Weights of a small transformer language model.
Size: width 256, 4 heads of 64, MLP 768 GeGLU.
Training: a variant of Muon for these matrices, 907M tokens, 6919 steps.
Each number is 128 + 32 x the weight over its row's rms, rounded and kept within 0 to 255. Layers, rows and columns count from 0. Numbers have three digits each. The size before them is the row's rms in percent of the matrix's.

# layer 2 MLP gate, 768x256, rms 0.133, rows 72-171, columns 192-255
103:136155120184228142150139146134091179102121090112135147184080127085125113172152119133143089130081130119114133125160082111101159121116152126090158088082129150135101139106106161135107131161120165
103:125117155076156191124064053122122162186108152085085168120140066140148179146165116143080100183120113114102068146128130098168097130102087092099108140130153130176097136136177111149117170109117117
095:166148136157201136140185075180083101091150146138091113145084110142159175119141122180139190151077111165103115155167137153108159180123118111163053101104127118098113129115151189098088117090066098
102:146201172107100118137098095168123152080107095097116079143127081146110192099106146123136114123174150118110142133163158108125157163142080159122189173089181134117100148073129145132164138112132143
098:072135100153160155065111178215109097140074154146134127130122109116130047151096129134141131125131190107154081138184125141138147066140162109130141108075144126163148148115138096100125125124122118
104:084073198118095055215127141126066110119151199121061164144128089070137092123108116122113138129190172111114111095124129152168105204107146088201151116113163169122070103139099148138152120149085132
105:167167110084162156135106064105114117166136139134102141136068116110070173117151118178144137146108162123147139083129120086133129174118106133091105151166122202099150146113146096168112158114161182
097:107142095130176166178146144144176112141140116106075103152156090201103097140114133119100113104131171100096151163121126180089102148073124191193066145147063135181141125152109121133201105141120123
105:126102115092144110120125151122093122119100143076161098151155104128170180111089126169120168095088179128109150143123140165160064135148181095166134162113146105219113172105120087127149135140159150
103:094088117161098143149118084140180087135212081145186170102045122093089122149089096116138079214118167170137135165163126117151120111122119107142133149188166121072123101164063076170135123051166151
099:103152104127145109129131114179122122129144138165141122144067095139143058112153163125181129127136162108175143101184131148096054190124154152057078210146104124164159144114092110143119111206094085
105:143125107169078101086111175104125140154108158153125186163145136113111142106107116127160127128130102161159108163153113196129133124072100124140073106132137093120142154059160120109067119133089130
106:105156106155136170108129193176080133154126070131113166123113168075147119126107114135141111127137098106115052099179137142152060151130138158163121092092138157153123094095093208111098045218155108
102:177176099112128101146156179154110132128068084204163144191150137081127137129165089121104138094154116114109150103180139163143149084075128171053106146110128169107161152136152188135079123163162102
102:168089097065134129128151158120085062095135092116085140137150116112118121091089127145116145149069122129162062070141098111048110183135078082112164152160152130117118143137115128093139117069089161
107:106098125131132091192069069139122158136107158173120145165146144087118137112129160123141070115096159107135081114159128145144125146156134040129191157060111135119120110195130142151185122118086159
093:157133123190066190149131184134131134133166094154105166093115114093169104201126144131125124120140154093177176119125147170100113124077130084132152100129070140133169109055121150153117146123151129
101:095113114096203177152122134144065178098104176066097097175148092209187190196121150113165171112134133082120138157157113166150124133156092132159080115110124168117109133185131168147122141142190114
095:191118110131062172119092105160080085102119092156128164080223082104060151103106103172144140147138165131135194131124110151078148109117095129093102085110130134121109123056108127182072117141124116
096:125142156117077092159109136109172097145137120086163105083146099133159124103091084145108111104163120083176068117115111133066084148156088103126112132119089104107126087159168145117115126122080117
106:163160110141099131141124154113129130108118084146152146177093113092172127058137133079121162151109125172120126178116070094129197147060162211189088149146152112152078108052121112156154151139184128
103:113080151105087146098122131067133158159112177067103114176102137057074079140197150100096050088173106104154169129133117163071132103111145156126116119149063152167118145116075098148072138079113082
102:124139089185180176125165146193128088137127113097123182162084169083076161142133120156129162120110151135088096171188159184142125073109123170101146156099140100091186114124100112140080113113193110
107:148097052048124096126177160113129144136102084145120109140162097102107083136136181133172131101159129103141158125174138095113051096139135167206108140169154178121115101119072136124139080203146125
096:139122115152080135120190151063138047079110086175048173140147108159093155098163163087152137094163159131153121177185116120114173111140103099169135122097124135135143080123136167143159138068100097
102:111116080096081142077160107161102104194086171110094129104146095136037145098132089173147099145139205155187117113136109129148154144123115115080139075129157127167110189143158129130123145101162125
109:069179153113139118135100235088182117128096101160106062061144155081151093089140126099128134160107102121142135094129138152144081137131147138148116160098133079096124117156163136104102093196111147
099:084140089158214163153108123183151144164148157059111095093141095161122118087115095132144138139178085090122116115164064103151081223147140099093064092168131089116172143172165120099086099071092104
101:100134149105057174149088150085110105150074160118179067079121151149077173117105083125161182131074134116105149171155132149171124134153113119104136142115203107161144122099151178116147146109096107
106:161122056148081111169132111114110128091154150105161101141154066068130100088114095164123122097130139093172132112141164140113122139137156125111141151124104152061090110112107081160180175132142113
100:153115126132183201178170148084126125147166083090113110154104110144179143143133138093120160137124137141175128166140085185090066127112161099108091160115111154085104128171141119126151190149170104
096:111140082097116076124129118109091154170075120169134129163135138158143189189168145150136142165167120168147130100163117120102106140060119095112168142098196099195123162159100163138142097152120193
094:146105104090137086112109147082118139115130191090112151109152130121165155122108126138131085178162102090129192124173141150152105124180109129224055122163107132089163100147120105091101092095141097
104:111136162136166086065100148064105105139148099068176048159100130151124118151196171169118144138118142133117107121097113074128120141164175056086125147087146130151147132145134116170108170082177113
093:155118136104154083116146179131120166141140138124148133136071134124154155103119088125147117157186128105159152071128129166133174193108123070154157140076094164121101097118113125231184102159099117
104:119096111128146116119095122128109227096172148163131153081123164106162161116101111162121101069175113121066095127123121103151153067087103140151136159138187137159147080184146099114111133081190129
095:146200122108171073083157086110097158141149111122139117139169128149158161113073133109228131057158100149108112200152148098079156142092125151144090161110122143154141115162124084125110091132151103
101:135195124103214145095076094138089165125173104099116162161130162127168093163136087148114167126106068104150135174105079158093133111100079064070175132123105107127101167117113128111158090173086146
100:132166122130161101154129177104127117194153092148092155150114098115164102086101107118107144053205083052155076175032161081123108122138076163086161133096117096138095111163123145153091168104199151
105:121152113134100157102174175153130151132138116107126137144113125101090189192052139128164131141144089140108071145167117173135121118072124083148163150175114192162130144182129108151195101164137075
089:146179127129161077215116150136178086071124148154147096094162108139127082132092122126116107178118067116127147078138141114055182151048099211151077144090124116109087107084130131134134125159152164
099:155128127138163154136089141197098163163056100096137180133139098161171082136118163113114091157174129134085156083092095153113076129148128097114117125096137092168082161137095166074061147086151164
102:136128125126128148134118130189113125138068070107111156145130161144107077110161117114146178122095143184113077166143182092168145130129169136115159164122083136164129119130106132130136111124198136
102:125141105072107114123131074145131184207140169091123126087141180084125092125116144118144145163163171113103168080170057140154105129104115148170079125138086167074146079102078136101114094171068074
102:101101155190090123181118102110129159100095115150122150167096160108110067124127152122136148122161105210116136114095166121156157094111081147127076088137151126162086059064129160134175149210163116
105:110132185147184139167120107154077136173191135081120166141109126110108134156146098232103211161146152179093088106125158083144125144134114091150105133144124179149104092092067126153093120118127154
101:125098183136110168133177172129072131206089126122122106129092095136077115099172107158118067108151120074150119170139104146165153130084139165129125142124146077139130100105141132150172168146115099
103:166152112129159190095089109128074106171151116144115140061147123160161172130168125150099147197106158171138130139080106063129111094117136162087114075105170090134134101165176112194089075119133142
104:160123171150142129141082134150121100148125140122103045113121173124125139090158152070113125146097115117140166139105161181071089128138138102073121119119120195095128103099102163135160095070131115
106:067116144125081101115100133171154113193095143078170113157158161147133096116170133142135117171131093106113077107150165109138165125114138103091134117182107101153127058137106116058129175113111126
106:134185107132161119171171136144146163146117114089118107098110113120136084146148117148110096183080137117099152056178138126112127150188188076136083098136118089118151150178106119164122117122087103
108:129150078163108162102195102108133127115164094163135150175172166082189166127097141140106145109145125159135154128129110126138161165133138125142143183068109129206124169116127188052132103146101111
094:089161131160135109107174179126122131106173125148092183094162097141121148121066170123134156088166105124167144085136169096118112166125107130091137204116113069089152148089065131143154097121141066
105:098141062124082157101111130148111127148117105114128101137149085141127089129076165142071151113168147152093158137164113143147117144148145094100120040128169160157150110174127083143093186124172094
103:095138114175142117116076080148187187067196174096090180104114107155156185121108154112111131158194125057100109109144101132150126192090078098079158138087139188071150061176097088169094152109116087
109:138041189079106109126172124123144132161131135105135126182132157169175113173155146080133186119119126121145131093166072165136109154135168118095129140098079133086091095148155118158125120113110086
101:069114183122162132139149152128168111120107154129171128153143215041084130133071111134152125150122117070179059113132111138080133128124163120134151151086134094108124133165171122124123109143090096
100:127147083131172129146144127123000139120127155089134181054140112161150130152124168140110197095147161091102141142108101187202170105115082103123102157164075160100144135195146174076123141135189141
103:098109109092217141182064155149110104128152121137110136131077168121132110094096129091092152146149079130109149122141120161163093169142140108082126159123130187147165149248136161094096106138129108
099:141121158163135168125109129096200161101107110102122122129173056209070105138187112159110110183089073170120135136203127026133077161115200132090134106150107108147168084087110128104152123125128153
102:123129082115137192200075134188143129124119070090096168174129122116133102078102155128150156098148133131114101142155146156100122059160086129098122118173123180085116095151144145117116073171116086
101:160149148106098169113118138135137129139122117160174134131157123123152097113152118134132142135160147106100136099083134127201145119083145182136180123190131130102096167134170157130135130160167123
098:135129182107179153098076118145079139189101113153195129122142075108125125109139134185097157152148110159125159152140113169141085145134135118138218058118172107134158100172186123155137117123108125
099:152117141178128163145150184192124128136087126145201116201088084126154119149150104131145087101127135136108065123152128143106072125100197182126091179067099103152137116105167173102086057110153123
092:165110130138134125182079082123109144154093120119171107128129107083113055198119145154107124103123061062124127082111118140182144159169138114064127122131110180122142139126153085103160160131107139
091:123094108149130131116147146173172091147092090141137140139093155118145083133102119100122105130090113100141116183092128147189157130122146149146101150164138194127173150151120111175148113134116107
100:057142090099117079130161176120094099060105116179129156099079091193115186127140118178244070164148179136138105122121146153172079118134161141137134107134117164135135144059110128138130138141172135
110:157092092067147123157170077135112112157111232146108183102134181141109212147055146130125166162090162140169091089156152144123082201117099085111152116078197104138107110110124155176105078120091136
103:160180059133127153091102118120102159138121137116119147136141135138108076095094184110148148119080109095093117175115121125100180116107178089138090119088155084200131165210158139177186164129176164
101:072122164138132098096186121143104086151165090096172098070134126068082130165105163126123096195103104096172133141127063116130124119088148117115109064159133148128146139120161083131115117160142142
108:123162057140157170059151097113165176154133084123119139140132112146172145172166138147137131107108198077185136080135069098189155140053147113085187132103199150118128097200086076129133148168158143
103:151086135127146109131154136095111133139147130118144133166085150094123140137169124098074089120160168067088132151151106141061110103140138118110066151195177158104121155164123137194117141100112169
104:087147107135089148078138094185123102130160128115129170129111095083104123126158136127091104139120098138071106144108178123139196166115157142181151094144190154117125141156136109186111104132146144
101:039193132138173152191185131136152132198108120145055076127109102145118159154093206116127135120087161124114103159118090114125220159121123145104121209120150189146165135118144143085126126121081108
089:127175209186102100127139084185124157140142130138166142144149115090120166122169181138123090143140081111158124181110134172105108145059092154147066133172142103144081182143129163080062135195103123
097:144191106108141081113102092121128191152125090142143168070116134072115136146138118138081096134172121111142147118121172178046064103118163130105095116101123123112128119087163150153117137100136064
105:168138158111186125097097075100117146123195140150166151127149128158174177080152121135097154143134125176096171103112088079096111143101147066143131078058142187114160160134118059145101121160119105
107:145123121068082153148162111150096118128100166140099114174097170152115177109127129097130173118088167130112101129136074145120070121109147119157127129148126175195119165135125119124145089131106128
101:080123157143102222092134108168137110172118157121187143089136172123164171125183129163153127124107098148116145210127063183144160099102110115092070122162087128091104188199147094150174151150109124
093:104064131100148116107083177133142126145118134185191118108061125068116108084094111135091053132136143127183136147172140078132169110139187135135062147146152181110182087112099166150074128133147136
104:095188062135126129153113124085129081115211094183113169086119127124150134138142150087119146144151186149080155085135160120183181145082174135135125172161116178076181143203081133204099108092112100
096:137119194133120114160201155124145082143085210102105181175202134169128105068133089118162146126080143132155142126182104120085167065107120103140150139140129077115153086121111199148072127169155074
099:096166167139171130170134131119135130183136088180087139113109147083093087107122076194172124163104108153170086146095156117092183109130089084072102102125139139166131133104153125127093149150108123
102:102093190100142135077116114075100076161147075079154129170179117139124142096111150090103114138108134121072104147102091103197147123168127109121191056107201168119140100141124078154139119145179134
098:098155107151117134047160116116137108179138163125157060135123139128103170134120092114127157106095140132089151137150157132166085113137116077137158120102110125151140097109165148192075159098111128
103:157112130156112114133132157098096167109118115061146208145095042118088087134039137143091090130103074100149159143134161102161207161116125142128092158140140158090170159068171128122123130163171127
103:083070153094156175084121087155081113141114166106142116122122142087091056109152123166116093123119110114156088111179118135132100125137131128174136148139184102149132101073128131101098173121141149
099:125173102080191069170091083106138135071146119156112116135097130169085205147161185111139081161126099148194066156182116204116170131133099118083125122102095168099059098191105152095136163140057124
094:093163159129111210105143109097088166093097143133106120116061114133106100145131138156100134158117082064136149150141162100078164085042126139107081137088154138180160108125089174164112167111170149
097:130147075111177089098097149125096143067145093137171126136118105160161128143167199142139120129122151162074085180160121084144098099184180108144148106100092061106139131137170110137136110104132112
102:171128048197072110148179171061114136159114128118224142179159116168064198166139091128165113136073155137131066148094147151127148198119140141091105108178074148135180089161146167115164123113117154
092:173171098091154139055120140136123148129139122140139113070102140107134085105143071122156135138169160106104165192140161185068106099138110145124218136122141172162149152099097122197150115134091139
099:159142125184083152140133127167135150131029119062115105157150118089098150178154190139140106149165159088069088098176141122179117080073125113120119137076129141104115114185155196122192119123108130
106:154205069158152106085127133143130191115136175168106106084156112108097143158120172140145134147189192092114139117117139178177118165114089141138106122123174104132118133151151143079149127097148109
102:116110123142175103133112144189153110116080067124160090115124119126102115135156136175113083137181111113126119031162149146132124096155123123133091097166103112100105138185128126167157106145117141
105:130104101035114114186148093146147158102109075154136110150144097159191183150119126140188146107160127048133139104125095175120145170088110075135131201077125146144074170120119092078196106109127088
103:129103167140178140108146095143118113158085162182118188106080215074114149101121165126166138077187128174143093135145080146112085098094128144086130135149062112142147178132168163093177130107131143
101:078108125135095152172136140154118145093155126152127103192111143140098104196083157035056117158104096097112107105142082091134131199106117136118166160170171142075148130158180124115122129125223144
098:133152152182119085138098127172136124064095099121142132137083108148102061125100121122120101057121098167156125150147159114088085116134188092142130128083110125161159134133095111108167125112131117
087:170116157115111096137114125148155109102138203099111143156112170128127097082166146116128138114060122125128146132163134123128113091133098144134182120171097124085120086149145158115083119082117066